Each number is 128 + 24 x the weight over its row's rms, rounded and kept within 0 to 255. Layers, rows and columns count from 0. The size above them is the row's rms in percent of the matrix's.

# layer 2 MLP down (transposed), 704x128, rms 0.1, rows 639-656, columns 0-127
size [105 105  98 106 104  98 111  91 100  83  93  87  93 103  91 103 105  90]
[[ 94 154  92 143 123 152 125 118 133  80 131 111 146 109 171 130 141  81  94 164 114 155 166  90 148 134 134 150  80 121 137 140  72 154 101 102 146 142 102 146  92  97 139 145 119 156 139 110 121 122 137 128 114 107 126 139  88 118  74 129  96 118 129 111  98 183 110 107 130 143 156 119  91 161 167 116 138 103 119 110 113 130 130 147 156 113  99 124 111 102 119 143 166 139 138 158 115 121 127 131 132 149 128 127 139 175 135 101 132 114  88 120 117  82 153 122 149 133 137 171 125 159 152 110 123  63 134 136]
 [135 105 106 126 148 102  40 111 123  87 121 173 134 108 126 129 104 148 142 105 145 150 138 128 136 154 119 172 122 155  65 127 135  86  94 113 152  99 107  94 119 108 122 159 137 141 100  97 120 132 141 154 124 113 103 113 128 132 122  97 148 153 132 143 156  76 164 156 161 111 142  99 100 145 128 130 138 132 147  91 113 150 163 112 103 121 145 108 124 138 152 138  89 144 197 138 118 113 150 116 145 125  69 111 144 151 128 144 135 154  99 120 144 157 129 121 127 117 155 143 138  80 143 114 125 113 115 115]
 [144 110 183 124 146 124 124 125 146 123  86 159 113 123 120 110 144  80 104 120 142 130 176 137 143 162 107 112 126 166 140 145 138 126 150 105 111  96 141 137 165 111  66 159 113 110 151 133 113  74 148 145 101 140 123 159 108 156 169 125 123 105 153 107 118 154 116 126 116 101 115 146 103 101 122 128 123 144 130  97 140 106 117 110 167 118 136 149 143  94 120  95 103 120 120 159 112 109 136 129 103 163  92 140 141  90 150  99 109 147 136 131 115 115 105 110  93 132 151 127 132  83  34  91 115 120 131 139]
 [ 93 139 111 112 111  93 143 150 127 159 155 157 185 113 139 172 104 150 128 105 127  76  84  63 128 165 123 114 133 100 128 154  85 110 124  69 103  98 110 106  83 121 136 152 123 128 138 150 117 131  85 133 103 107 152 134  82 125 112  91 137  95 109 117 137 125 133 149 176 137 103 117 134 140 121 136 152 101 144 141 127 129 134 164 141 141 118 139 147 160 131 123 123 123  90 133  93 129 137 136 114  95 138 105 126 115 104 117  61 134 125 118 130 103 147 127 154 135 159 117 118  81  86 145 114 138 108 111]
 [154 114 124  92 115 105 150 142  81 185 148 106 152 144 149  92 117 122 100 109 144 138 139 107 126  87 144 115 110 131 132 127  99 126 139 147 111 133 105 156 124 136 175 151 136 107 166 141 100 122 109 121 101 125 106 111 133 123 144 133 130 125  97 137 120  74 125  84 152  96 164 157 173 157 125 139 117  86 127 152 140 145 111 150 167 162 144 159 158 122 128 171 121 115  81  95 127 100 108 125 151 109 142 136 113  79 128 115 181 109 112 131 186 111 137 145 130 176 145 148 149 139 117 152 171 136 123 119]
 [134 134 136 156 110 116 147 125 156 141 166 136 105 117 153 131 163 127 150 149 119 106 162 144 110 148 134  99 109 122 122 124 116 125 150 138 162 148  67 114 152 109 123  93  83  91 103 129 148 102 140  87 129 154 137 151  97 114 152 132 100 130 163 151 114 167 157 139 123 114 129 117 116 177 170 106 120 151  78 137 129 120 123 129  98  78 165 159 121 130 165 128 136 153 116 109 121 105 133 157 161 113  74 149  67 121 112 153 137  92 141 118 143  82 153 131 146 165  97 150 122 112 104 107 142  96 134 102]
 [103 138 109 164 123 181 125 168 138 162 174 133 139  93 135 155 159  70 104 157 131 122 169 133 180 127 101 104 135 178 137 161 117 118 136 116 116 113 159 145 133 159 118 132 123  96 129  94 147 143 132 114 122 161 142 156 114  95 154 104  98 115 137  99 110 112 123 148 145 118 108 108 143 160  99 162 115 103 111 113 171 111 124 140  88 102 114 127 121 194 140 122 155 115 129 140 121 117 147 132 143 145 134 158 125 127 123 127 120 119 134  91 162 161 103 110 118 133 127 103 171 158 102 175 144 137 142 180]
 [142 139 152 111 127  85 149 169 144 136 135 116 148 132  73 135 126 166 137 136 116 130 140 141 116 101 167  71 147 119 127 115  86  95 106 120 107 130 117 143 139 128 135 130 133 133 115 105 116 144  94 137 157 115 130 122  78 109 150  85 138 126 142  96 123 158  98 138 137 107 108 135 111  62 122  97 118 152 128  86 156 151 129 158 127 120 154 112 152  92 126 126  93 172 130 122 104 155 140 140 156  75 156 170  98 120 136 150 105 138 186 164 127 142 125 165 153 139 138 157 104 131 119 147 121 158 155  81]
 [116 126 123 128 141  51 135  49 172 107 115 139  99 132 121 131 109 147 130 169 120 141 106 106 165 115 128  77 129 146 116 142 113  76 140 122 109 137 116 141 127 116 139 158 151 175 161 115  93 135 119 138 124 114 127 116 141  99 171 134 143 162  93 141 150  87 145 176 116 128  88 134 125 129 113  85  99 143 100 109 127 181 153 105 108 115 130  82 129 131 152 134 125 130 143 117 140 113 104 118 154 129 105 142 106 122  96  91 125 119 165 123 127  83 123 117 143 110 123 124 107 109 108 166  98 152 144 110]
 [133 120 130 155 123 128 182 142 149 119 126 115 153 163 131 135 164 145 100 104 128 118 168 104 144 138 114 119 121  99 145 158 152  84 142  96 130 122 133 140 171 130 107 136 139 149 116  87  88 183 136 120 110 115 178 185 152 132 147 150 100 116 127 138 103 110  96 170 166 129 136  67 122 145  91 106 155  89 122 134  98 124 115 132 140 178 178 162 132 106 101 109 125 127 132  92 120 160 102 108 123 133 106 123 125 126 139 161 146 120 120 123 167 128 113 120 116 108  90 164 114  97 121 160  96 105 144 130]
 [115 154 143  85 134 116 107 137 112 150 146  87  88 122  89 164 195 126 156 148 143 132 127 149 160 179 130 110 117 106 112  92  86 143 134 105 186 129 118 141 115 146 154 104 120 159 147 124 158 176  99 129 127 129 140 103 137 116 140  95 160 154 112 119  73 125 137 121 115 107  99  93 141 124 132 100  97  95 124  96 136 129 138 117 131 142 128 128 152 106 147 111 144 110 168 111 152 135 147 169  98 188 124 133 109 161 110 149 128 118 118 143  86 147 141 126 130 112 170 112 151 104 127 147 108 126 145 167]
 [154 141  88 123 124 163 129 158 147 135 167 142  96 149 147 143 143 129 135 100 148 154  98 161 113  95 141 143 159 130 107 119  90 136 154 100 151 110 154 138 151 135 104 100 110  87 121 104 129 147 124 132 155 130  88 143 118 135 147 127 106 115  82 158 112 110 163 108 100 116 129  94 131 107 101 119 107 173 111 117 134 129 136 122 139  88  70  84  88 103 133 136 112  73 174  82 121 146 124 123 131  97 153 148  98 120 139 143 120 147 119 151 137 143 147  92 126 183 156 137 179 114 162 116 112 105 140 148]
 [153 141 166 159 109 152 158 148 128 142 147 126 112 118 167 133 126 111 141 133 145 106 159 107 141 126 127 174 126 132 138 111  98  91 119 111 139 130 103 127 127 132 125 124 144 100 158 120 124 149 100  82 109 104 111 121  89 114 109  97 150 150  94 160  75 121 149 129 130 115 105 166 148 152  97 139 140  85 156 105 106 132 102 147  96 169 128 129 120  78 169  86 168 124 137 114 135 165  90  70 130 103 162 130 115 138 144 125 121 162  95 105 154 104 111 107 170 161 119 105  70 113 110 118 121 142 142 110]
 [126 111 157 144 110 154 119 164  94 134 127  82 129 140 146 101  87 103 131 122 131 141  96  99 137 164 189 142 113  87 134 114 174 145 112 128 123 137 143 102  88  80 123 154  92  92 137 158 177 123 118 137 120 101 135 147 100 134 180 123  94 141 128 130 147 135  97 160 113 135 174 147 128 117 179 108 155 107  79 131 145 121 115 131 144 119 104 136 128 135 134 156 125  97  99 176  85 141 118  98 110 140 139 118 132 109 123 130  92 104 102 117 139 150 100 107  96  92 127 138 136  87 135 145 134 111 162 125]
 [116 172 124 104 140 137  90 128 128 135 137 111 117 134 117 101 114 115 161  80 130 108 111 155 152 174 175 104 112 165 127 148  90 119  97 167 152 144 151 141 105 124 116 124 135 121 114 126 135 138 145 140 106 157 114 149 165 118 148 154 160 134 170 148 126  88 108 119 112 130 108 107 177  77 160  89 102 173  99 105 106 125 152 103 136 117 136  91 130 117 124 169 114 120 140 177 122 106 184 132 113 121 134 149 141 163 163  98 146 154 110 110 126 143 139  93 134 154 144 125 169 106 165 114 153 144 103 149]
 [160 137 123 156  93 128 109 136 129 126 113  99 190 118  87 172 182 148 114 137 163 144 141 124 141 130 167 180 110 152 118 124  98 151 127 141 106 135 160 117 125 179 154 120 127  91 118 124 149 139 132  92 126 136 136 141  96 130 120 111 100 125 103 161 138 129  80 150  93  98  96  81 114 117 164 139 157 138 121 128 124 129  79 161 120  97 110 117 136 165 124 122 125 108 100 133 111 139 138 133  83 122 162 149 137 158 157 110 128 121  90 130 117 176 190 139 147 164 118 128 119 133 133  83 135 130 126 129]
 [101 163 116 162 133 125 113 128 112 122  82 145  95 145 144  84 136 100 134 140 146 127 134 116  95 126  94 126 112 122 168 129 150 155 113  89 118 166 158 123 141 168  85  97 151 124 141 125 113  96 162 103 130 124 114 105 115  87 160 128 118 132 101 117 121  95 129 139 102 127  89 136 157 155 154 136 117  99 136  75 153 119 133 123 134 121 161  79 102 104 149 102  92 110 157 148 146 104 151 102 121 126 167 129 179 128  79 114 104 147 123 157 143  98 142  92 122 131 159 136 135 105  91 165  93 148  99 121]
 [113  96 139 133 129 130 130 114 131 105 128 117 122  83  73 149 191 136 156 134 130 139 109 136 125 181 178 100 134 102 168  77 103 111 133  79 100 121 161 135 146  88 134 135 112 115 120 113 129 119 133 155 136 108 147 105 101 111  73 122  94 119 169 120  56  89 120 116 135 167 140 153 109  85 104  96 123 163 159 143 127 118 171 125 147 117 123 130 133 127 116 109 110 148 104 102 131 124 166 123 135 126 124 134 129 124 145  93 133 122 147 135  95 121  86 108 126 104  88 129 131 122 145  87 140 121 152 130]]
# layer 2 MLP gate, 704x128, rms 0.0867, rows 640-657, columns 0-127
size [108  93 104  97  91 127  83 100  87 104  80  88 108  90  96  99  89  95]
[[ 91  85 130 136 105 128 124 113 114 171  97 148 170 138 120 146 101 115 148 159 118 132 107 128 135 107 117 139 138 135 145 135 107 154  97 105 101 130 105 122 124 100 139 144 142 112  78 142 142 119 116 142 113 148 142 128  88 127 150 122 122  95 143  87 173 156  87 129 134 126 143 137 132 139 144 100 118  93 119  87 110 131 136 169 176 150 161 104  98 141 186  88 166 151 137 142  88 148 121 145 110 134 115 144 139  98 164 159 144 126 133 123 142 120 149  70  99 168 157 157 179 147 147 136  91 112 153 149]
 [141 109 180 106  80 134 100  88 140 105 131 183 122 170 101 108 108 149 126 152 139 150 111 100  95 131 126 173 129 138 182 134 147 141 155 168 118 135 125 164  86 108  89 125 178 128 141 117 165 113 125 149 137 147 138 147  98 121 130 123 125 170  99 115 152 148 111  91 165 128 101 142 123  95 130 132 153 114  66 112 135 146 126 122 130 128 153 100 106 122 133  87 132 125 153 126 141 128 103  77 156 145 113 140 104 157 114 104 129 143 157 109 144 140 164 127 133 129 130 131 162 153  80 151 128 137 116  99]
 [144 103 100 143 120 117 105 158 135 120 116 108  81 103 105 133 133 129 156 129 128 127 145 122 132 146 183  98 109  81 111 108 128 120  95  90 152 140 104 162 168 136 111 141 139 100 138  85 145 100 130 147 149 151 165 148 128 162 102 123 115 118 126 158 124  89 134 122 121 156 117 144 150  96 124 140 138 111 118  73  97 121 121 133 117 140 129 180 119 110 108 100 123 140  49 160 198 122 119 109 131 136 128 131 117 161 155 138 131 113 157 121  96 130 176 107 127 119 161 116 138 128 107 114 130  92 161  80]
 [116 140 136  98  96 121 104 120 130 112 119 130 157  91 160 130  94 106 128 119  80 130 111 143 112 128 156 125 145 130 166 101 110 158 173  91 113 172 124 129 142  89 112 126 137 179 150  94 116 125 103 117 108 133 133 137 115 152 150 147  44 123  94 128 153 147 120 145 137 153 152 135  99 130 145 118 100 143 156 102 141 103 144 114 169 119  96 150 105 141 118  96 123 106 124 104 101 101 100 145 123 123 123 140  82 138 151 171  93 106 147 178 120 149 117 156 118  97 100  85 130 134 152 176 100 114 132 115]
 [153 118 108 137 103  87 123 133 161 122 101 152 174 158  93 144 132 174  90  99 162 128 122 149 106 115 110 175 119 154 145 130 181 131 103 129 123  85 107  54 126 121 149 147 150 161 130 154 127 137 105 133 138 113 119 146  79 129 171 133  95 134  81  97 146  90 113 151 145 101 154 142 111 140 141 123 118 123 182 105 115 167 123 118 139  99 109 129 128 159 141 120 169 170 113 121 149 125 115 132 109 114 140 165 127 104 157 149 127 138 112 134 137  98 161 149 113 131 106 147 132 106 124 112  91  94 137 133]
 [131 149 113 159  91 104  78 139  91 117 157 119 121 155 148 103 114 149 138 131 139 149 143 145 106 142 109 128  78 173 170 103 145 118 149 159  86 142 146 112 105 155 135  75  89 107 125 153 139 126 136 107 122 102 153 120 145  79 138 104 125  96 114 119  83 127 129 181 111 167 140 127 159 120 109 139 126  96 116 124 126  94 170 117  98 102 154  87 157  92 128 154  92 109 121 150 108 124 136 131 151 136 111 113 110 121 142 110 169  99  90  99 169 124 115 138 162 103 147 130 152 107 126  98 111 130 130 101]
 [140 117 153 116 135 128 145 131 102 119 113 121 156 151 106  97 118  99 125 181 115 121 111  99 162  90 110 103 142 166 115 106 133  93 107 118 142  86 164 124 129 117 138 111 142 156 132 106 129 131 121 122 143 129 118 186 126  55 129 130 158 107 123 169 145  98  98 114 149 132 122 136 122 134 138 141 140 161 124 106 135 159 166 181  97 138 136 124 109  40 115 124 110 122 122 148 110 192 133 112 100 100 139 155 115 175 114 109 129 119 119 124 146 153 101 111 110 133 144 101 148 156 145 108 127 153 126  82]
 [145 143 105  92 101 142  99 177 104 118 140 145 146 194 129 161 117 154 136 137 182 143 122 145 100 160 163  83 107 113 137 147  75 125 185 167 141 151 121 136 129 140 104  91 127 140 127 117 127 119 141 125 133 125  90 112 120 156 138 116 130 163 122 142 136 100 104 172 124 132 132 101 102 124 110 160 148 117 108 123 116 123 142 132 135  95 112 127 130 118 147 115  99  96 102 145 136  94 114 117 197 126 128 106 148 155 126 145 105 152  99 147 116 110 151 168 110 152 185  98 177 130 128 137 161 137 149 136]
 [109 154 172 154 134 117 120 129 130 109 118 124 118 124 126 101  83  98 117 156 140 162 121  90 139 122 159 114 141 163 112 121 128 105 142 112 113 133 161 106 129 140 143 127 157 135 122 153 118 177 130 167 120 121 136 158  69 134  91 120 139  92 143  90 116 114 138 158 129 137 169 146 144  86 142 109 148 164 135 126 121 112 135 116 132 115 130 174 136 125 171 107 122  94  87 128  96 148 103 119 110  98 103  85 159 146 137 177  94  77 149 109 164 151 112  70 148 127 169 148 157 105 138 133 108 139 131  94]
 [120  92 126 142 142 162 160 138 118 141 120  87 119  76 157 112 117  83 126 112 131 135 117 114  83 113 158 143 121 181 144 132  71 126 110 101 124  72  98 143 101  93 105 106 154 113 157  96 132 141 143 141 107 134 112 134 148 112 117 130  92  99 134  94 148 107 106 149  99 137 117 166 149 113 119 150 100 135  97 171 109 112 160 116 141 184 137 130  96 118 138 135 136 159 122 107 101  98 135 107 142 168 117 125 167 111 124 102 119 112 108 161 149 146 120 137 158 181 121 141 114 134 123  67 137 108 139 141]
 [159 121 158 129 105 121 151 115  93 179  97  92 113 125 159 137 103  87 130 140 130 144 140 131 147  92 104 139  96 128 132 137 100 141 138  85 130 131 173 115 160 104 137 141 151 118 128 111 138 189 138 163 159 136 129 104 137  96 103  67 122 171  85 130 102 169 128 151 124 121 114 125 176  99 141 103  95 117 107 126 148  97 133 107  89 122 132 122 116 143 109 157  92 129 132  93 100 145 157  98 134  95  98 133  90 111 130 106 113 116 152 129 151 118 145 171 124 122 150 105 127 148 133 116 128 141 181 167]
 [148 143 128 115  95 163 136 116  87 127 152  94 140  75 143 121 148  89 183  85 101  96 129 133 102  94 148 138 131 119 177 133 124 135 104 144 120 121 151 100  93 155 100 116 110 145 118  91  91 118 149 155 145 148 110 154 101 146 145 130 128 114 109 142 114 117 140 112 140 124 155 100 144 146 131 128  89 102 130 130 125  84 153 136 132 140 160 107 158 115 155 146  86 101 101 159  96 108 126 124 146  70 119  61 155 163 134 146 115 152 163 129  94 153 120 150 118 180 130 128 131 144 116 108 137 115 130 152]
 [109 116 110 142 108 106 127 124  76 105 100 119 111 140 161  74  93  99  99 130  98 137  97 147 118 161 140 106 139 145 134 136 145 115  88 116 112 122 120 153 127 111 134 121  99  97 105 124 129 107 134  94  97 173 100 106 105  84 100 126  91 105 140 116 138 140 138 156 136 160 121 191 188  71 125 137 113 125 122 139 154 116 159  91 122 126  91 170  92 104 150 151 132 156 138 112  92 130 113 105 106 119 167 101 163 112 141 134 141  99 145 106 128 112 164 148  87 132 160 128 143 121 146 109 118 131 139 142]
 [155 149 133 111 139 141 121 139 122  55  97 103  79 165 110 132  96 110 114 114 111 109 106 155 139 157 138 110 139 149 127  77 154 110 131 123 141 175 130 141 149 147 164 101 105  98 115 124 147 106 127 121 100 144 120 147 135 153 132  97 119 140  86 109 152  86 104 101  95 132  91 111 148 158 127 129 125 149 158 110 133 149 115  89 134 152 150 117 131 103  97 172 108 109 101  88 136 103 121 127 124 112  86 137 103 163  98 115 184 113 114 133 106 145 190 170 102 155 138 110 115 149 128 150 118 144 129 121]
 [102  87  87 102 132 133 146 136 105 107 118 105 112  98 125 118 118  81 133 124  97 169 134 141 144 124 174  93 120 101 147 143 104 151 100  66 120 164 123 141 139 129 124 127 166  95 152 130 160 151  89 181 104 137 136 116 117 137 115 142 107 159 144 134 154 165 126 105 119  74 154 103 170 126 130 131 105 148 166 112  99 115 119 128 120 140 119 154 129  96 124 184 162 132  97 100 104 147  95 125 110  79 119  95 147 149 137 142 161  81 137 133 118 132 103 132 104 127 129 104 159 138 166 123 106 133 108 122]
 [139 109 146  92 109 108  95 126  85 188 146 107 128 113 136 132  99 154 106 134 150 139  89 145 125 129 137 116 128 137 121 132 138 114 146 126 118 120 149  85 178 121  98  88 114 157 109  87 122 153 118 130  79  90 141 148 145 124 113 143 117  67 141  95 122  91 124 101 113 111  96 143 126 168 117  98 120 129 150  67  99 114 161 119 121 103 133  94 121  84  85 162 158 145 143 119 114 131 122 128 106 137 120 102 106 121 131 145 100 126  92 159  94 143 103  86 115 163 128  85 141 134 162 130 135 112 112 105]
 [106 154 131 111 131 132 102 109 140  87 113 142 147 128 114 135 100 149 165 123 138 119 100 103 101 124 110 126 168 146 122  83 138 114 101 118 147 114 122 136 143 158 103 165 140 134 100 156  90 141 112 140 160 137 169 155 119 133  92 118 107 140 174 106 163 134 127  56 121 125  85 176 107 136 160 110 111 118 181 128 100 126 153 147 149  93 119  96 140 121 108 115 139  95 133 188 129 137 124  99 131  86 153 119 147  88 143 121 119 127 164 139 129 152 168 131 123 102 106 137  90 162 137 145 119  76 132 119]
 [167 122 149 140 138 100 114 190 148 132 125 158 161 139 122  74 108 105  97 138 135 104 130 147 113 101 166 112 141 128 142 111 103 126 136 129 139 111 158 141 182 104 128 115 135 135 117 116 133 150 138 102  98  99  89 131 119 109 106  85 126  55 128 128 135 131 130  96 111 177 161 120 148 109 127 168 118 112 123 129 122  69 135 127 121 120 174 130 155 139  81 121  90 124 128 157  89 108 129 139  98 165 165 100 128 139  94  93 131 118  80 122 141 135 143 114 138 123 163 108 170 103 117 134 113 131 139 150]]
# layer 2 MLP up, 704x128, rms 0.075, rows 640-657, columns 0-127
size [102  95 105 105  95 114  89 108  79 101  87  95 106  95 101 103  91  99]
[[144 140 145 137  90 123 124 102 136 149 150 110 141  87 183 105 123 175 136 143 147  99 124 137 168  92  87 126 106 140 110  65 143 127 159 125 180 101 161  84 126 136 129 147 101 143 135 128 104 120 135 139 140 110 132 125 161 113 136 131 151 131 144  81 127 141 125 108 114 171 180 129 132 158 150 174 133 157 115 131 164 144 121 103 166 133 120 130 105  92 123 101 144 149 129  80  75 150 127 141 107 117  97  84 155 151 133 154 123 118 106 118 144 160 128 144 124 170 121 151 136 163 110 150 134 102 146 139]
 [155 126 133 108 136 142  99 122 118 162 136 146 113 129  91 141 102  87  98 118  93 144 115  96 139 103 114 103 127 161 183 127 169 100 140 157 149 115 128 101 125 127 150  86 105 103  92 117 138 141 141 143  98 135 160 145 102 133  93  98 103 148 108 135 140 127 115 143 100 140 104 131 103 120 127 101  87  83 132 137 195 121 137 108 146 127 134 130 103 126 176 159 139 131  97  99 143  90 152 130 105 129  73 128 143  92 133 135 144 144 108 170 115 149 136 149 124 162 134  85 111 134 170 134 172 172 160 121]
 [138  86 157 120 133 104 135 129  86  59 126 135 132 115 121 167 111 116 124 175 148 119 146 139 130 108 146 105 150 135 170 169 105 146  93 132 113 147 123 145 111 146 137 137 172 147 121 141 152 118 129 132 156  81 117 145  98 106 109 125 177 120 139 158 114  98 113 127 104  99 139 188 140 136 105 108 127 151 131 152 127 105 129  83  97 126 132 131 126 154 106 121 127 132 136 176 157 118 114 128 149 120 148 146 142 120 102 102 148 148 102 109  95 212 131 154 142  93 101 111 107 156 166 148 140 164 113 141]
 [150 173 116 125 146 121 109 111 103 126 153 140 166 145 128  96 146 128 105 166 104 129 134 128 115 171 120 123 125 123  82 177 145  82 166 136 138  99 109  99 129  90 172 112 143 149 174  76 152 148 105 154 113 150 107 134 149 142 143 123 126 132 130 124 123 114 115 124 139  77 163 108 145 117 152  83 155  96 127 125 110 104 113  72 118 127 135 158 109 124  92 131 116 135 138 127 128 102 143 166 100 137 104 139  89 114 112 109 151 162 136 117  97 123 119 133  90 146 140 124 156 111 162  98 105 132 131 201]
 [173 127  89 107 129 171 135 120 121 103 117 108 180  95 134  92 138 126 136  92 127 114 151  82 119 103 173 130 107 163 143 121 173 145 130 121 152 139 121  85 121 106 135 133 181 134 146 164 173 129 139 170 119 120 100 162 120  89 102 136 130 154 153 116 153 109 125 132 151 119 122 122 131 127 138 123 136 114 144 132 133 165 132 167 157 104 122 121 118 127  64 134 116  97 134 139  97  95 158 147 132 114 177 119 121 132 130 121 161 108 139 146 109 118 147 111 116  84 163  88 147 133 104 149  67  95 130 137]
 [162  98 180 107 114  97 110 153 140 106 127 100 176 140 141 115 140 172 133 122 141 110 127 136 101 140 124  87 108 112 102 113 149 112 107 136 135 132 119 106 139 138 104 120 149 156 168 142 110 160 109 138 159  85  93  96 161 151 152 122 135 140 104 159 114 165 117 132 127 168 189 100 132 131 142  95 147 163 110 123 115 178 162 131 150 123 151 121 100  67  82  94 102 136  86 111 144 128 110  97 140 128 113 139 160 119 123 138 104 148 160 171 119 123 114 149 145 103  92 136 107 118 117 113 102 116 151 127]
 [140 112 107 138 140 140 119 107 126 177 130  82 130 124 112  92 153 139 116 130 138 139 114 152 134 109 151 130 124 122 112 127 111 122  78 168 124 144 115 148 135 128 118 144 137 118 122 143 113 161 121 138 134 132 162 118 163 155 127 131 119 171 128  96 109 154 136 184 161 115 150 174 167 101 136 108 133 182  96 121 121 129 116 107 108 115 118 153 133 124 162 100 119 145 157  82 113 122 133 110  94 133 114 173 121  55 159  73 160  92 159 157 101 132  93 125 136 106  97 156 138 111 133 149  80 124  93 149]
 [155 128  98  93 100 142 122 174  83 105 116 127 181 139 164 145 143 135 107 114 101 127 148  99 110 168 152 155 141  90 156 188  80 197 103 147 124 138 132 141 142 117 113 103 150 129 115 115 110  92 135 128  96 133 105 143 128 134 110 160 132 124 121 166 147 122 141 119 133 109 119 107 120 121 118  93 130 123 111 135 115 123  90 181 168 124 146  79 147 149  89 109 125 132 154 142 144  96 127 150 137 118 139 129 167 167 146 141 102  85 113 171 122 142 147 117 127 120 117 110  99 178 127 103 142 147 133 142]
 [ 82 102 187 173 162 168 107 131 116 118 143 157 106 108 159 163  95 121 131 169 106 136  93 140 165 125 120 111  93 113 131 160 128 106 149 110 171 131 110 155 137 113  93 121 129 179  80 173  86 146 106 122 126 150 147  77 103  92 111 139 127 105 113 124 132 125 118 162 151 111 131 146 151 165 140 137 110 148 109  69 172  85 135 118 125 126 118 149 116 124 143 161 132 110 132 151 103 120 184 158 107 113 109 120 104 141 127 159 120 122 156 121 146 136 126 132 146 109 149 121 112 121 139 123 109 139 130 113]
 [105 105 145  94 117 173 135 126 117 148  88 110 122  73 170 127 123  84 113 119 133 135 149 105  99 116 146 155 115 155 152 165 128 142 114 112 135 113 165 156 113  85 144 161 133 131 105 104 144 127 140 135 116 159 141 158 153 124 124 131  92  89 117 154 138  86  90 127 122 153  89 167 121 117 135 139  68  93  84 128 153 133 109 135 130 150 131 127 115 119 103 138 111 119 129 139 105 138  87  99 109 131 128 157 186 122 154  89 151 132 145 162 172 137 112 150 161 115 121 108 120 130 136 105  83 111 131  79]
 [146 110 127 180 108  98 136 144 160 126 167 104 140  97 130 159 138 155 165 144 145 159 163 153 119 103 159 103 130 136 136 132 124 161 132 122 125 127 123 145 110 161  66 102 132 125 166 161 132 138 123 157 122  76 159 119 148 132 171 163 144 136 133 129 115 132 172 121 163 143 113 127 145 124 117 169 110 103  76 104  87 107 121 125 111 177 167 136 137 108  68  95 113 132  96 136 138 112  90 141 133 115 150 150 131 144 112 110 145 141 143 120 116 130  73 112 102 160 120 124 138 151 137 118 169 146 147  97]
 [139 108 145 103 143 136 110 140  94 110 129 126 137 144 133 160 110 158 134 118 154 110 103 151  92 117 145 106 121 133 141 146 105 134 133 164 178 165 131 117 128 120 147 121 126 127 125 143 130 111 135  77 175 140 132 134 123 107 181 127 137  91  94 120 135  88  97 101 109  90 142 104 106 132 156 134 178 193 102 185 142 121  90 121 106 114 123 135 140 129 141 102  87 146 105 113 114  96 177 130 173 148 123 147 124 136  95 142 122 134 144 112 124 120  95 125 137 123 152  66 141 162 121 150 172 140 148 173]
 [147 117 179 121 115 131 140 150 134 180 117 114 141 120 126 145 134 133 142 109 157 118  94 120 138 102 148 182 105 125  94 130 147 139 157 153 130 130 141 128 106 109 121 152 166 162 160 108 124 182 121 152 154 133 168 175 119 135 151  98 117 140 103 150 162 115 102  80 117 112 138  61  88 157 134  80 142 125 120 144 103 134  99 174 128 105 163  99 161 153  76 111 104 146 124 145 145 138 121 148 139 144 123 120  82 111 130 110 102 134 109 155 122 149 107  98 128  91 114 138 156 134 144 123 107 102 136  97]
 [ 96 152 161 126 153 107 127 151  90 106 119 111 144 144 112 162 118 107 149 117 133 151 139 105 138 146 137  93 149 176 101  94 108  99 160 126 171  92 121 154 112 123  84  99 105 115 161 136 113 130 111 135 127 165 149 158 115 156 143 162 151 146 128 130 115 134  92  61 112 128 122 144 120 134 130 131 157 106 112 101 139 137 104 119 139 128 121 109 165 141 171 158  97  98 105 110 155 113 114 106  88 114 158 194 148 109  85 108 155 156 112 128 158 127 162 124  92 148 144 126  74 147 131 143 145 140 129 117]
 [ 84 158 166 121 125 107 125 103 116 150 128  97  94 177  91 117 114 120 135 148  66 165 147  98 122 128 138 141 122 133 161 116 122 157 123 138  82 142  91 140 151 136 128 125 139 152 137 129 117 101  74 155 165 120 115  98  83 151 167 125  67 111 114 113 112 133 146  94 125 123 123  81  94 150 133 129  90 126 133 154 161 130 149 134 168 156 145 134 104 111 141 146 124 143 187 145 143 108 118 119 133  99 138 133  90 138 119 105 140 113 123 127 178 113 108 157 120 130 111  85 101 140 113 110 104 146 154 131]
 [138 141 102 154 156 123 132 113 128 152 113 116  86 165 149 137 134 153 108 158 131 135 140 149 135 129 162  79 110 114 127 136 117 128  95 132  97 114 120 155 128 126 115 128  92 143 148  96 182 109 138  93 120 167 129 183 113 135 112 131 148 117 112 151 158 113 124  99 107 126  74  68 171 120 102 115 143 116 178 111 113 144 135 176 154 122 137 117 127 155 152 151 141 145 133 110 136 107 134 129 164 102 134 112 113 117  74 121 134 126 164 136 122 151 152  64  80 129 132 150 170 155 152 167 130 138 145 148]
 [122 122 138 159 152 120  64 131 132 124 131 135 104 113 149 124 113 138 183 111  81 126 135 141 138 144 117  80  93 105 202 118 158 129 120 105 111 118 104 117 149 115  80 139 128 156 108 148 101 139 134  70 108 110  98 115 137  99 122 110  95 130 111  96 155 123 128 115 153 135 118 144 152 138 105 148 104 177 169 163 132 101 132 149 147 135 130 133 169 114 104  98 117 141 117 113  84 127 127 153 111  80 110  98 100 129 129  99 121 113 142 148  95 139 118 137 104 159 119 134 121  61 161 130 141 153 127 115]
 [153 134 155 125 103 139  95 128 109 118 140 117 134 103 172 143 143 121 116 101 170 132 122 108 125 144 116 123  97  77 130 172  98 144 141 126 165 140 125 131 164 113 113 140 103 115 122 122 117 135 145 161 107  97  86 123 143  76 136 142 134 125 127 101 105 141 142  95 126  67 130 104 104 126  90 145 124  96 111 122 135 105 137 151 137 171 103  75 129 145 134 162 151 107 141 148 125 108 121 149  89 148 145 134 115 136 109 128 156 171  71 128 175  97 146  84 127 145 136 159 190  92 139 169 109 130 122 123]]